Part of a small language model's weights: 12 layers, untied embeddings.
Each number is 128 + 24 x the weight over its row's rms, rounded and kept within 0 to 255. Layers, rows and columns count from 0. Numbers have three digits each. The size before them is the row's rms in percent of the matrix's.

# layer 8 MLP down (transposed), 384x96, rms 0.147, rows 1-73, columns 0-95
102:108123092090074134132129094123142111143148132145111085134129128129108113169143108139163064141115133125115156112132155129143131093102180094144095170130124108124149136116140118123157121143105137111154113134073143116145130128091138123109175145139167123172171145156098107135091167107147141152
098:082103127148091123120104174127109096102146135114124136165103111158107139098134113153152123090144160134113149109154149107106098106129130131157093088151145102165148163130088116170151172148105153125090124113144100108143118139161138117150157163104108140149126070169119160110135119120128144142
098:120133122104133127048119158111114139127173097140149146132144121118087176154141143163145132140146113111123140073121142141114160174157127110132125095130144124144123161079104145121103112156107118175127163086147115078133133127110107128125140139132121135111140093128165104142146113128070162137
097:141091099145096119164169089117126086114155111131114160138142127121123140119094129124134104139121114119153108122168106129134138128162100160136155148116155134117154159186099121155112156170068113141101100135141131112113176103099160096124156087147172117115150115099132162118129125088140123112
102:100122115135142161125147120115149112120124115131131148130136172107097125121075140145083154081134123124138134139118182128173141122087155133142140173112108141140134123165187143146111168140107138161112116093120122114113097123130110122090140126174104114151160156127139050109121126129114088142
093:134145111112116144127136132098136140136127148102123130142124184131113128123156114134130133171114126142099134117124151150147120103119081132071170107175151146108089139159069139105115112116139137104128133112154150140089187158122119113158125153120118057119118120126188125097136096135151145163
106:110093124095143117126124148181164150092106119110142112127143119127138149127094165078149156109118112121122099154143132131099141164149151100147098151104149128081141099130141152124159089136138086150096130139138157081162118166134166141114123129132164146068127133120113146126136110156167135086
100:134101156114118162087153070146132111148108087133133119159109162132176097144124044140115137175128090138118107140126129115121130150117129123085114131122083095122125162134142126141137196114138128125142134122152168135136146112152098142129143091128107152137151088121110142152151134125137093132
097:118179136106091111155200157117108160131112152091115141119154116125170120131137116120119139151126135111178161143138091113148091092114140129123113113200158133121135099141142121123113124097129150078147144102155171095113107132077112138113135123119134168101096133108136144127120099139129135142
091:146118146117111127108096104090113111120108083105128096096158104130136156108089138119147112090173121080148128127117122144114144114188125108109163136173137125136125164094148104153151128114128155149094134095154144182145122178129160168172103105131119127161135132132135140132093131142114091123
099:098133136147143120083079166127128091121120142162142167132116100126091105146113174099117111117111129131151159164132122118112154120147144155181099153088118155161150110114120137145140111156126076120126134113149112144158146138117094165087097126147120110122142127095115176113106119111181092131
101:116125143142116111170120143129152114093059133102137118119164117144135109120108135132141128119119105179104103121150135118173130139166120163088117136163115090171118108110108129129145147131136109168123149110124119093146114147082109113159130128139127185143157115098153126081118173152073149132
093:136128149179103081149140128142063120115122129111121131067107151130107167104072139137174102141144136148140139136153119113117142108124112127131104129127141186136114160125107121132150134130110141161129156131162108121119192115135146100154143113082163150150104100129141115157117122110090111094
101:112150100127143144150140164111116116093166167114112115134128130152122139110148130079151140069150147156159160104153117167140129102175153078124095101134144101119112129138071137126115092096081143134098100114127133129146122102125116132145137162113157122136081145106131145144149170135104135166
102:131124129123117152130146109063165143121113135123092136123124133145139125095109101080121107137120119154127123168130182112122110089161171098140106121112103113068133101132057132112131128126171165124143125145185153155113136142121128114131193114110127137105129157163139128125136121147146104129
101:094156089107124136134126136134180119133135116132151142080120144146154126116189068112160156120114130121101155134149140123148047110150110060134136137128135137137164103154144132125139106095155124095102159137135138114120085123139119101130150137146131144139124125080150174129141114124134106148
109:075119137127138116138139099160094098111155106136108178169131109132154075114143128151158131108131138158117102098133149124127115109078123155140165137093132135162189172100104110180121179126136132107122107154153145124120115105124094116121092113147133131110128132110139136154150070130122126128
101:111140122156103132087115117133106089104102171092103141181129163146075130139133111117107122145141091118162072122171137086160130118151176141132133132077154152107156147154176110096120135132131109113134089116104130125124145146151131119121117149142151122091120136159131136110148154170106114126
100:096131142169114163106128073134141098110115137191132142157110126174107124104156127149117089093137121107097110167139132108134145116136104151129106119146117097108114144141155159134105138157140132127102169122144108108192146089122125128082122147095100138083124167156121121125172135127121154110
103:152134107127116139133119144140095150084127109154101100130145092126139140110122135103135112136129140150124178129128122087122136075146064151142153097130146147155110159159134118112150139092130134088086175142123144078135127110117093179151145126143159123157148129154135121117139097098193114109
107:113170107066129135089098132131136146123146112126125137137135133127066125151134132190101145102114122147101125111129130084073141121092102117154137142090117143176116158121128149103163146149173148138114091140156148094143137096118148122137145157145135093136109135134173150092132113163127114137
097:151096133140087158094103150110112099085098097082079129109143108151116163133115160128135139093138123159177138111183153117154110095095113107124154156118138150130118142161156094142143138094121106164132178095116108129115131142148101124124113135189136118158127102133141158143141117128138122130
089:136140122113151114129125102145145087123127155095118142181165163121110102126135114164163105108146103145167111112128119109112107127127142147129124103132142100179165138134045141097172107145121101143107070128138108123144133094117110131095152133161120168109169098121140156122165141114130131131
098:163131099081114120145160133099118122116111063155115163100127129123141151122110107159155170127128146101154165144126125142118126121131114161106114163054116141128163108117071140114144146104108098123173161161132123131132127130138110173132114123104126188109095142150128141115119122107147149109
102:114101088130118076131154143159153122165155120125158145093168103150154113136103130161121176149089125160118138110123083134116108128168137110181107107114150139078112082129081126119110152109108138118131154160140136118125117128112124110145130152130151139190155127080120127102096131140127110130
097:124123140094124158119078138137131079144146119107160140163133134153141111113136182133137158109121132067133140149112118117156094128075119176151148116095104100150159131097144162121137116123148121115137176118132120106174093111106105156168121120131113147122097112113129113141107189101140131104
097:142142110133089152140096147128146132118095135152151095161100108156106127135124168145127130132129143126155145109113105145109099074139120152094141129155125101110098154106107110132162112125060115122170197136151119132118136096107150183155151095160121114123131122138095096152124144126176136109
088:133114152119107156125107122069125101127114107148081120113115134134115138117095124128123128159150130140112142121115093121101114095141129126095148129151114161178140160122099110149114152116084102138173134050153138093160130121117153153121133180112163134135199128143100141154132136145152135141
105:132141135141106173114141115144110110121143151107115138118123090143081153140091128135110107144080095124128101117136187124142164125107117197153107124144165119118159156120092174135083149111187131126109117138138118112137165147131168155096098133092155107087139139127129114133128098108119126137
104:183097162091097115100124091126145144083145125126189092126097114130159123144123155094117167143108115126143122152089137103119154117113173135108155132136129138143123152110124153158139142131140090134123144142126153099119150132106176177155126137168103097076128142125125107123115098099093134107
099:137182112140097096168095101114117099074128121102111081151089122087158137117129128107100160147119124140112135095133158133144161112154135109115142184137141127137135122140151069110156106138126140136151104130150125111185105105128136125153140105115099101165139131148128123097177131152158150125
093:102152112160132143111108107141140178161097127136127167123104141161175120079102110138142110145148101127129131091145121176170105121125161128140132149118114154143101116085103119089098088110161153141106123134141092131111162122168122148125138171150149132141113109120081102097131107133076138128
100:136148141149097141095160148092136111125118104149092133097155126091111099158112176120148134138123118142125098119108150083137116165126108133070144125148129135123135120108202116125173135092166132139148136119117147089119159115117133072103139163114155173143142142137102121126095135141126095161
106:140132163155153115151111080098141101131109100152091145128104092137111103159122137153145120130153155109150155116145096159138126168144146104138166106167128090139085136146144124102123154098107159109145128134168092138070105122139146098124073152127101169105104149122148131139154152095131123118
098:125106157173144155136156181106130059121164150163140101140073133111124142130141125141091100137173128124121116098136119097084141131124096104152097145112097114129104133100119152130108131160119077128128126104158130134156119138163097195108159126106125132127125150118119156127114114127162126147
099:108158167143093109153071101106110116121120093109146121161167130130153105142160192118153164104109071136123116127150167142121143112099151135107134110100114128125130137096111139161156143110107116134132153148118144138106132139106136140093120112167102107086100137135164127165147180131104113103
110:131146125118144110149164138114148103142107133144134118145061109136110087159136112147140131099118133106159093109141144113134146140166111157128135111175137145195109141085130106151091142153156107157134132113107156101144151101157132116091106113113144173133095100139145152112076123129094086147
104:139133122118125096120151122179073113114172140137086138119118147136127154121149111116150125130123141146165179102155076133160118150160168106066142116091112156144118085159120085145095106156099136089135127081118110147120109118100120128147139141157142139133144106105115118137147120146132163151
099:151142157140136128148149140176139123093128088134103134125115126123053154115137123134144130156203099115081137111076095141109139129104130132135139139091139170128099090111126147113111138155140127146115121132141174131122131100111090112174084166162120126134171128116123109155126107144137127138
112:115156073071080124110075103143155159104146130129150114112104127144143073135139135138128132138147116104174144155157106115169123106140152128120112087156154103149159114173098113142157164103144154144128125114154123117150109132117117172137094141120120122152087089121131171130111144130124141110
089:143080169146105125177110148107117155137178142122120141120129116098129148129095133140133128127158138135068123132133127114127140108165125113175146130095122181115101088169095141173136152142150125097146113107133122065141098117136139126068112107175123156101126099149127122129129113126146127142
099:105147165141138146125124140106175119113098124144132115114115110091133160147151145129084145103132156154127147113108143123108166137133114140166079153125122134123107123101139153154132122118150046107103127141123124174090060159141118126146158134099131114136170136109128110158119149087083105141
103:092121151103096137184117096125126124115152131110151096080105134101148166155115139104120135122130112155131169161152143122182125163122116139124092147124118134133129166086087127153125128149148131111151115110141143112114103141088183093144113126147124093132126148087129168166109099175116117106
098:131130162108085109129116097097113114161126130139119128117120156135152126097161135101129105100109160125132130157173108111117138117112115107092124152192112159151118125153148148169107116159146085113152123145100076135153096103135158115110136174150111155139128136179130140158095077113099143142
093:145136154141150118117132179154117107139138131179164143113131153167109131123158153117127120112127132131111095135124132109175110134123129116133137092153074089094126135141172149169120100140112120080139104095114128140119155119117111131122108141085117155136133069124164109105115135201097094120
095:151165150111106156096135130119144139112140144094131155115127182156098149076130130103134173154110142160104159078099118156117101125056127136114113102114099117112082102148100116137125159151139136138142113146154132133107146144175120125110105132109132132144104107153109121164131182102145116150
096:161111115110076120156104111128152112185125126113134109102113154141183158108139123144120135119127140132115180103133104153165094099158141062131161134110123180094140139131152132094139120103118096116124151114108138135142137163130173092139103111112115130137168142125127093151092102107124154134
099:148149122112126129134114098124108127138129143140081164094114145130134120132126123179169143117145173098161160118144127127132156105141113118114100084109146213129168105124057141146086138138110133113125139132152128138124172149116116140125079087121115117126118135114107128112125149089129171155
106:135111107146108124145126117120106130146178149119124149167114073125124113124146120104106152173142119099156158127100153107112128170140092119127120169125136094107149134090085178167143118122148137097166131140130101121120093120091126099123136138102109159116124125120196143084147130133179145110
110:150087130109163136148151133118152108085136161177153153107118148104147133092135120132094119138121157135107162167174123113120139121108156112124128071162137115154137125100082127108112173130135097137096124140132115119106099164095140128154132151110100162160108116134123131115105141060125104166
100:134150122128093171131121099135101124152129129093118152147145076134111133134160134085087143156091109117123120099124136124096110113171157107190120157149114099133130122129161121109138111077141125132185161143173117136156156124135135138129142102117149129086101084122151148125131114123183099123
105:141161070157159134124102123095123127153132116137134186141142116120146126095116147158118118159116115084123128116143108185148113139069136105165114185089137135084117115107084136100161122108158134122125093134179110140124103141109119118127115146136147139139117106096141138121184146143115141133
095:136104141119110140124114117141195121141143125152109132157120140132106146163141077104108133160125140163128094081135134097127125098123105125142144150103136133124110065133140110116086156206095162114116140159173162100156106100118115138143142134097141145145122166145117117107089116107131130103
105:105108097081155162112101151092094093109083129130167120136132136139088114138118140155123175135121134109143134128171119137144132121140160165131150138144095124145102150084165167113095117136120099128114185166128171134130159137104138109132116144141113094154083108134163138135090102124108146109
097:163149097116080135150086127153140081120145114140127116128122142140159110076143140169128116174145137157094126130166094098160103162156144104110144096098120145123182105135149129121100149126156088113102152109151158094116096109119118122125130094097113099168136136163134159118151147121137145126
102:162152126113095118142156123113097150107109152155173108148120136130127088078109125136139136150128125141130157119116133108122114157156138137146162140116093121170144175139120073117084138109133120142154136101137136155089190119124118127153105195095150120139102110141086102146107108095142105114
097:117118146186123122134189134144129110121137094127098147098151108174108154112144106144123112142165139174121097068133132123102193120139164132114086129104154120112161101159149123081106148132125102140151150099137139118107154129140115120103110134110143113105119143122114115120158116075157147149
098:123134101153145145142133137093061084141143137176119103124163142151083095166132147119130150126146103125116131118143109135132170106167106180119104109114165127124158104147133070097089104130110155140150118143132117147137135114140109163108092130167128150132093157105157122165135117100144122110
100:103132164134127137106116181098151156133110151092135133148130130122103090153109090140109159068172124085135119165089171089161115147112151077170130148147156109114099169109154170121114067128118136114108128111113128137133145126109126115106125123126141153164124129105139127154131107132133133109
097:141138166108142182131100140177128118106143139164108123124086156125136154121106108140095116115161157084105107119131157105105141157163112122133090145152087133146136124149145141122105113142116121130124107134153139090164123117151066128125141114151094151147048111160102135126135132107130172117
102:108066098120115161147128129105131158132120133105107168080151124140116124110152105082102091098091105140131134112170159121111121117152158176080150114117117115169176130172153121131148119122138131147099146154172114089136135178121130123137121156129130144158129122100144139136110124087146127113
097:149140151091117145101162136129140082175127137114125134131164111154149111151127140099122142122129106090109119113140095110154153119127154090149159136139136130152170132076150144159098077113165180109135103138117109143134115108116166162105119094156119138110131123162103102161110089134122122070
094:150170154123137129138122123133104122086088128137097116138175122108111169119131107141133119097110115143142099105158106134154116115069176140123096149134126130108097098155130155156141108196101112103132100164157096152118122122167155122111133138131150183161095123126116151115086129118135157109
089:116160129122117120160122152134134124152159090094153117124103198147122110089117090090106088139137118140119144118118128114156176147080097116157108110120110161147150165159124112133115137133105126121070134100103113143115134130107111158102140155174091125174104136127125167161130115136113150146
100:141124160091126132147120142126124116135140153168126128193144134122125144137150109120149124133121135111111097154125076118075097103112183124080141106162132154138138084154079167135158130111115140133138130108112130127129116125133133088124130090119141117124085160125156173092117152150093109183
097:135115115134147116197109097111147136136105121165118160166160097118083129136178129154148152126118124080130079120127106115116142146100136111145135132128131102157128112114120120151085136142145133127147095146148163148127144105103135147122135084139127138096124147173062101111084152116131103174
103:191100115124094178133132148119128178100168099147138091094091113142146101122148106142134092125132124137138152079132145186125126142103169110123092163092132127117145112112110107122133123128140096127127139104119108137154127123158139143147152126086108152114120088114118117130181124117144180153
099:131101145124081131105145119112115145120117149160128130118151130139115109174112112181091131165114139153107153128144144085106112155100117099119148107125131147164110131148112178082150103143105091118119118124129145155064087148177133121136131155139162139091164112133119099102150136092153123160
101:103129159104106094158127162136158124126137144157133126140156157131180139082181156110145153134144133119115126128120103117140118142144086067149118130098123124172125145110140101076152124147133146134172129099125121086113102114155101125138161077151139147145146080120127147123118110127084113092
106:145135150195138114078162140136128169131136104103085131112141128101110098126136170114136113127133120157119118156086096141155105136134128098141129121106141130105131152118140158080113168095129092125135143089164141099151087109162105091155149111137128170171109106113126121166129100140155144114
100:148120135184134136097145132104128088140147144130153133144152072151133164105133154124133104144122153161121133080062096126126160136120116121181099094116110108175155073117140132109143117123119097108138122149131115112137141137164108137157151129122124129120171112121083114166126128096154147090
098:095136131135114090121166133105094124101171132116124151134149150122134079138150095127161124106122139102108134108086143143131161154142148094158077131098068143108150111096163143119149107144141119132153113105170147079140100168160149136119113113150162108109130163139140113102147095145140157152
100:114078132126068172102129129133104091111180158184136128124122147146112137110149118138151130124172154106146156163111142110098183122149122129137114159124113095151153135132165100108125106158115119129133123137134117082105126114135085134084092131123115137120151121090157164133150108119092125158
# layer 8 MLP up, 384x96, rms 0.15, rows 2-73, columns 0-95
097:131119133115130146145102149101099136111074172142141142099077121118159107117108077130142112128078157141135129131125098117131102084087074109085131119075138117112091124132118132106163112142145140132120139164126110138155151075088092126150099152144110156119146146129118123152112112151134095122
104:106125109109097094153159145124154124137112136130139129104121092083118146118155192119153136158150081130150157106108145155125167133136134114109134097137120148106131089146126151142140143181124134173135166085156127115135117097111150083128087164145105107123174163174139138137148133138126110155
101:083111091120081107108114131078148142122105098139131122133144115161122099158142108142147137105127093159120108122130115123105137133135101127133096126145126136134119088188134126137155161138107117108070123120173093140163080120126103096108093161094137113074131149134110164155112111114118106094
099:108140121147133119149092103151130085073108113112134104116133152173102106147067112116123109144119116133119128113125111113136162074119083133087120101145103137120115113095155094091100115127122118139129102117162084111111131173125146118143125113102180144130164135152105071139107148120090126132
091:103153125122149132158103117152115159165165151127119186144142086113111123166123130155149122126115140171105120152149106124122130139156083104127131073142106074123119122094095113124175184152101124129119144139140154120147126125116106111163118170109120143087111104137121117161122110132134179161
111:152125120111151091134123163119100186152151173116103120106112139134167169149131152140108144160137148127122147093125147122133134150172108103128080127149110133146154142134164119175168139165150127159068120107129158155119114093146166132133111162160143126157117100147106160151122107111141115113
104:141088149103114101160151108131106127120126122106153073133142101111140140142154105117122104113103082101142116132129095089084135137103144068124127084145111091121166113129116132142163137150091102109149120167121136132118095106091131146140095140157123144115147129122069147149072125157101114127
097:135124174126125154128138119137163127143132129114150093107117133144092118119134087147078109150164147137100115098115156171117075125096100142142104124122100150123130166136122139132163141121086158172137141131150151150137132123128135109166198170155175170133151133149144147148150170134113148128
090:104111151114151120109157156115138102100129119138114109134108070128120145116114126132138119128162150118117102109107154102134114140107096139114126111116125175134116148114084164090085179107135121109128129095150129138089114172099126152119130108139109106095167159127097128060057127136135146155
095:138142163086106176168127093123135105146145126158135100131144144134106129183190115108135119146133150112105081101140156137174127109117111136121148154112105141114176143090122108104126130087156125126123127141085138102095159127153168129176139152127124106125149144134161115138130107141112076145
103:132088127142127105125111148148143086090119083148122142143141150101102114131109158172135113101137117125089089120096151091102103161080123154103125155120142151109128140195135081141138151112105103141097100143118129124146110122144185122145152115141156117123135138078096118116127129124095091101
087:076103129111114179139134133126134135127098123119144107137122093145154079155148122132170162098149137083117121122141147140114121109139115129086109135139085140138147101111104101151127137143142103159130117105175149105121108103104129197078152143127079123088131155096111108108097140154125105107
102:107130118114102130140153190093114143107119090097126101145144155111182133145117095116114139100059124127134153140120148095129104127122125113165134113123138132138124163190148129145134103114141147122128101079156161132135090143118129137137129147143107082108130141152109080146111157113157142182
099:150144122162150148131113143160096135136168123181150128122132127093139131148120144155140158092095113117128106096100088094088147124119118124110106146141135123145113136176161102163157078135106108140152121133069150146136123136123173185132155152120137159113142141161106122168113106141166149127
102:136119113136131157132146151152133129136104102131119162151104108110137160158184128100149108079123107111104127126092100169163127128138107113122108134090112132164176145146106071093082141101092151075132155140126148140123124123148098133194129098104154134130142138149150146152139125140099138116
113:135109133169114152164126155133075133101151110115091163085124141085164143121099122128128186110159136104143151125124143114131109131086134118125107122100134121081112145117131112170101167086193136150142107139111132110130108085098122102131157141139147139107122165106105122133165123114140104160
097:133130121102148139133105104132113133098146130113076129106124108125144097144099127107145129140104100135117111111108165174137114146154158126143106109114165179139143106122083164158166169100134135127115143130061099171130115111109137159141102103081116136128167132151098103129076090133148150140
106:142109170142139088089123154136118112129145112076097132132127083142097119159122123169150088128099131074156158119121116146163107106139136144110134128169109138155152097138121158112121122162078128132120136175155096116103104150108131164100148123134180144120110106130103147098123114144130171100
101:121145108125128128118111092160186114148138148180138167156076118131137125119086136113158125137123169120137162120143121105112151109102110120149117158136144169082149125163140138109134126127110100141130193132140147148168113134151164087142137124143156119154111152156115147171119126147158072128
105:117193126112125142094182081133152136103130121163137090148113176184109143126096137167154121101118152128140141167132150138125160127166114132100107109147123159119141153153139123122132136108141149137106107133112104145139122115152095113162139128107101135129126142127138188171154155178102117149
089:119101157109130153100139165103088133121125131121118135112150121124145139093191108144126144092146130166120125095127144164118160126156084117106089130110100152108122156141108126070109150113119143101150153174143139165118149128117139141138116133146165139127118163129133173121169160161063139145
085:177111122153151120153126134140207138171138113107132149155146144112129161117102116140128144122113144174108122139131160150152128107145152158100131118150105101081131128117101131077094137144119120163158126158145145182091115116140200117135109126159113148153120160113145121143108141133121117157
093:140107125157125102104110140117094129169108119104108147118108149107151137152149155144147131161089139152100136078107122129137154149083141112175104140110086125150133109140118145079118145169120122176072117147084093140105122106145108130127116128120128118185125145108119178108159142094132135098
094:138122118142080118099160131157104137123105116091155109115135096135149112168183092134151141153128150117132131095169137129129127090105118170124113099141141154134156132103138151140116114124151143161069074108116126172127137084119136109098100089152155105101123129135109096152141114105155152092
094:126139132116131117110074142125091096123172122154095080164099186124142105093136164171106092127132103106122141114145133125132156074133089131134126146142124123110115128097101174134145100134147089103122138088133118134107147111163102146154135116142127148087173117141100132135120124078159126130
097:099147127139151143111135164126152134128127144130044157129121142135101144104120110157129083173090131159081167129142132134125133097135128113162153116135175152120178111098156163098160129131118171110120136133142140092121181119119103125133159145139139139133167128130088101154107112123115143150
079:099076144124128136142116120121128123123137090138159149088150187154111160106160134120112095101089134133134073125096090188133145145135162102145092143126144158114125112151110113145128115140088164129143097124125175139141145183147126108114115134121126135124124139123083149153143124123166174122
106:144084181190106106151153123110114140135080113116133135143128108132104144123124120152146132102132109130119084085116123124167084103103111173091155070108131127148131171111090130131068124128129115130138124102139126119146164150148128161109117115132128137098138120139127131142145140142138156193
101:139111134080148165142112120106122120145104123105184151138096110119130089178153130142129118142104150105174147206114133119095118078141175138137098134142116124112157142121125122130124120093121144158156173127137149137106128159153152127148117124139144110082132132089134133165134177099129145114
103:140160129152146133137124122148111150102120151149114086187116158110117106138114146119173108169158120089144114102171151093135102108148111132117108115116149115154154129147105125116129163162160150143103150085166112117105128147175128136152117136095113138131168084090118144105167158103122099093
098:121124143084115098134136115108095110139113107082121138173090180122160071138087103152110144131159122137129118158142110137126116126120130159097151147109092166091082115112122112144192132110124140109119180103159117121115133161133132117128105160165125111132135125190127149144127127143113141125
095:144140131162096106135117115179140129087117116117132132118090123150115146119116170136151150153113108154136114114159133158147114093075156102121142134143155153139151130123085102070078158142119095109136105145153132100190105140116163115147109092137111130131146113115126157116137124070157119104
112:128119150097159133147135095132147164103172150140095145124142208104135155123123150133134119123142132129116110140146120148132111139114111133143122182122088152110149105127073121098137163090119143138127129125090181140136117098129165121125164144052123113105141176135148099148114128139142113132
098:146046164134117107165101168137117127098150082108165111138161123117123124140120088151127132171130076163161095102094108125084119105117154129142130117161121130143099133133155076128123123108132106108094149093136122117113116136076149134126108154103157142132125114118153113134113132143145121154
102:145123152096179138144141129137134122090107168135104147161126143117118116083131117152132111133133133095154119115158113171108126149137147113131151134131122129143150132102103126130118139164099067131167131120099063110137179074145144146134141098136122110139151101155147154138157153128126182182
108:143098122086150142175133134079137126139112111124115087128152153155184087131150113138152113110142144178146092174154141108125127092121098132122132126101124096100135105128141148145138176141106104112142145125110124148132139119093169078075153164134173120112139109134135149143115161122136144153
106:131114142157070082172152106112140119139114106142131141087154160163072137121106093095166148146144136114122123159156102110205137138096137138159146115171139109102161140140133133099101127126125121143137155130109119138126158173108136114172140137127171137124155145137117112104128151129146145102
103:164164124167132194153129159149117094153086090165110094125115108164129141107142144136135117142165131116154157138143134101106186117135115111150126116092167130137143082120141128140130121149134138092137108133156147135146128148093150120150131121157124121093176103155184106152149143121109158142
107:112136075148109114160074105149151132128101150113082103121154136170112118119129150161104126119117099117126101118138115103185078148135137108163111115166147130116147148107119135126176161170136123153125134113136155156125125149124070125102132110121107147118139126068108157147106121083151133126
090:105112159111146155139123121156134146129075117114171114100158139151141142117096117127110098096130119107172153185133079136082165177136119151121137126149128107140167129085147154138120107113104111138140135134132133149106131117123132120138127120117139091101173138169117188111111088106103090148
105:121163154085123149114136138130084115163141145120095119110134128095119105128114113188133106175054125154143120162122157145126131094167106126084144120090162127139111134122131115124092119138147133103111128123149125062134101134129118169112166154127145127095134093151104149146151149156136110115
103:081107115163132112147127113123124099137110143124138139150085131138073163104125112114100183115131131115112109107088136075140135122102141112063154118141184133121152185141131110137189145153144133133134113133139156132128126146093109107134104130109092116164154158104124145105100137121124155148
098:136116149116145146130137132137160173127073144131084140127111144137108128128144145088130087085130150107157162156142141117146126118124148109150127136107176153137119140135108121127115189141093059074124158147116101095150129090169132081103145128147121158100141132115130131166151139122148114110
093:157149110144142126121104167133184109152138139108182085140110150122134131123123135144149134112149129132157132130131125161140087156126115091118170113160148124153103134150155166137175165153132091117157119141114115120127142123120128130201128182129109136144155122112130100087086171159110113117
093:115110096124129080164155091089123107147132124121127108169101121150136121166123210129108105140134109066126069151113134152127116109133082138116177141113131148133132112129135155105150095153156097099159132168165118141129142145116146102118136134150142111141122107108132143171161129124125116132
085:156118131107118114175141156130111158118070104110112151149176097120106105166133156117142135124116093150116113084101120103118102169109106157107116148129112154118134139137098114090139129118116083083111128116143135107181124135127133156136136133117143078113143178086126121146155142115131159077
094:132101166162116154118130094124137132171118164110137102150135137100132113132123070107129111122130110106130126116108118105118095108093142094180164126134152172145135148118142108157115131103136138139077107133091131154142140134145157130142164166139125105126127103144113034145151116128095113097
111:114132149169119119165111144125123166118140173109112138111148103165136091127123106107116153167152158106129129140100167107130145145135139091119125176086131157135152063112128098119139134170112099139155098137078112153090108130193131123097123120108110157114127127148138114124117099144168135136
116:140094146086173155132083080177102126079121148126095133140144168083115096075114146144123105112143168124133108141122110152110128136129148121116137116153115135139139105144107085089145162124124108106096124134146120149123090127084131133108089118125121161140132137148130118145114134082137073106
099:141128120181129128120111163105160133116170130125073097161140152124098084099167170128091149163148153112110120122131111124143127078149108147123119145140120121120120108125121130098084138068161071104133116101080129132133149133174123160128115157136098156119136121134163125109139140156142139115
104:111142149140190113179120128132131102108101136129120155165117139102149138109148152138116078099125114077164128151142156143115100112156106134123136144111115109163148143066081140108105117086086099158152125123087129125131150126115166165103163103157120095128137116120148152154144132151135142125
095:115135130117106100114104106095165131146157117160130158115120159130126120095134130143128155083108110099106111147124116163121140121144141099190104121102101141142133126081129094112102163112064107108093115119128157166109118109162152138136116112155160101157150151100076093111140139133128174112
108:182117117138110111156172082133108196116136110098075132119148143144107160169146127142111116096138130120137132121125137145123147122147127119156093131143140140162141166116160071134138173126126114107117143131123131097126136184100142134101125155144135105174141131130140143202109112120111120134
094:154086138149129138146145133127137110111177157147148155113154116146155152143099112126137142118106112167182148147123155136111099099153138128090184126138102177159150108133125130136089136136121099104092136103111117147116061109115103100070071111139129123124107132151148130134117143148123137159
102:133152083110138123139071192112128087120098139147100139090130159131090151124117099109188117142115102090112144064145133081158122122136126149117130128118142125130152146175088120111124113132121084110157105121130129126115115150107097115129113145115124104145170148129116121098098146141143131169
094:137099135137122125125124096117162098174125143102122150146148088122094133164155095167119061112131119124129156178133118105131095099155134177148113169114117139130134163164142128090136113124112154146135133114097102145146097146127099154098135155135125165169164121096139133127128151139145122071
100:154114104176107125144112092132111131141144121130132143109128106125131096131136118091118137112123138170107147153125091112132146132131115085129147152124128138154091147110123123133141119167112147126083141101123135107155094139158178121166160095141144126092166116115149174201099143105097069097
099:130140138096101127120131124137118112148093142140149100109140183127145127151176148116146130100128114100154135151151100115142065119117105091115100156136089091082146161173145139125148134135099104119133113084149110141106109113125079138151092135163171154106137077151107161115134149140148129124
098:065108108130107151106127116157136126129151105117107139106083129154136118139115126152072156122190161093152143128139137083118140132155108098179124112145080097137175141159118127137093161127166111173156135105138124099104122150152149131163121146131121139128101101103148133131101116143121150142
105:108156127173097104134144127105104112107093125118088098127091117113109113124144095141084120139110107092162139126099148088119118090144084132113167146148104143168145093115122139099164155120087159139091110119134161109168097091136123135122176130100128145144117153106108132131178120155144122127
098:095143137128102120120131109133103174150154150091091107152166162112120135192077115078161152134124133118162131101162110156129110145104170119147145118159171142110099111128074127138140124151115125138096110107109109147116092120128154116158115101159124127125133117187138123129140119162151129112
099:118111102152116119152135103147132129151117136135075099104101108151154130075090147118137133104151108106152152111126116076129112072149118147137132119146118114154142159175071095134101117116105117133166148148087119068089127157103106132110107117132137116141121119104154111091143149108147150097
089:129118150166093130129156129156149092098145096097137131098111128100115108137102120181080105138145143101103127164137124098141161133181091118156118087179128138107142127181108106114101169170131113102143125099158131101172127114104145147107140126124111102101127123097134127141113096104130141139
095:158176119111111160161115114133112091173135110090145143123143122091116159193114138154184182121131130131158138136157120177148112100154142146108138167130108134150146154120137151169114111127125133108150133131131141141134156164136156191111123147143149140125148171123136134136142127156170136117
098:115119139140075115148104125130124114126136105111152093150116102139150095078104132093136135164118162123115149160136134133090178131132110099104108114082118136132135073153137099105120131106083175129129122071103144084137124152127141134168149150138130152158108150147149171153131126142118173141
103:147125170107097126169112103124076129153146149118138114099119145093108123107124097141116118131124163133123115153102136124135158127135093102124106125130124128142068068122096135077106139089070114124109154125097076104115139104117129174143139160125151157121155134105126100119137099165140105101
098:147131091135071117179078123126156107141120167125114119099140100111150107104098116160120149133096129142138124115103136119132141106127107113099048143131140124147118151095131149147100129117146142128114137155117082138125139099158161143113122129147125111146104104149148101112178098155167160179
100:146139154115159167140108096109154141146119132094178147174071111125120126134166139144137136138110090091147099131124109144094119107134179142137116149146133113137166138131145149120114106085116127158156110150114096119141113145131143119100116157153143081095118108113147104144150155175141158186
101:112130111194141100155108079130135170164156116108112128120101137112134117113151158167134148072127140151093126107110085149149122141101123113156133127165076147161088136119153157098149105116117101131106116090145120112145088107171136141152124132161120132125130133140098154099147134122125168154
100:143143113113129167103116147123142149126167107145146080125127150173116154123108092130153119105109164130157105136148149109117137125118155121117132099121106150165148096094156036147161102134134122106116186115108092125149112139119133128146104094116116159128147152092127115153161114123129096166
095:106096141160076125152120125092135100152110143151095157151153118057155123138137111123155147080158125084131126147123142142113111131137131148131132147132118114161147097106134101096088130103093123107096168129153150095130117124141172162123107116135146123135114136120116157106099090149110173177
100:085086119150129091173107123122117138132152128102137100135105121124138120061113107130148122087095133123173118128130133131134121090127117125141165104144116128099116123076187116095149075144131110136139147058103138123133123141120106126106118171085122102153104134140092134131111104143115100146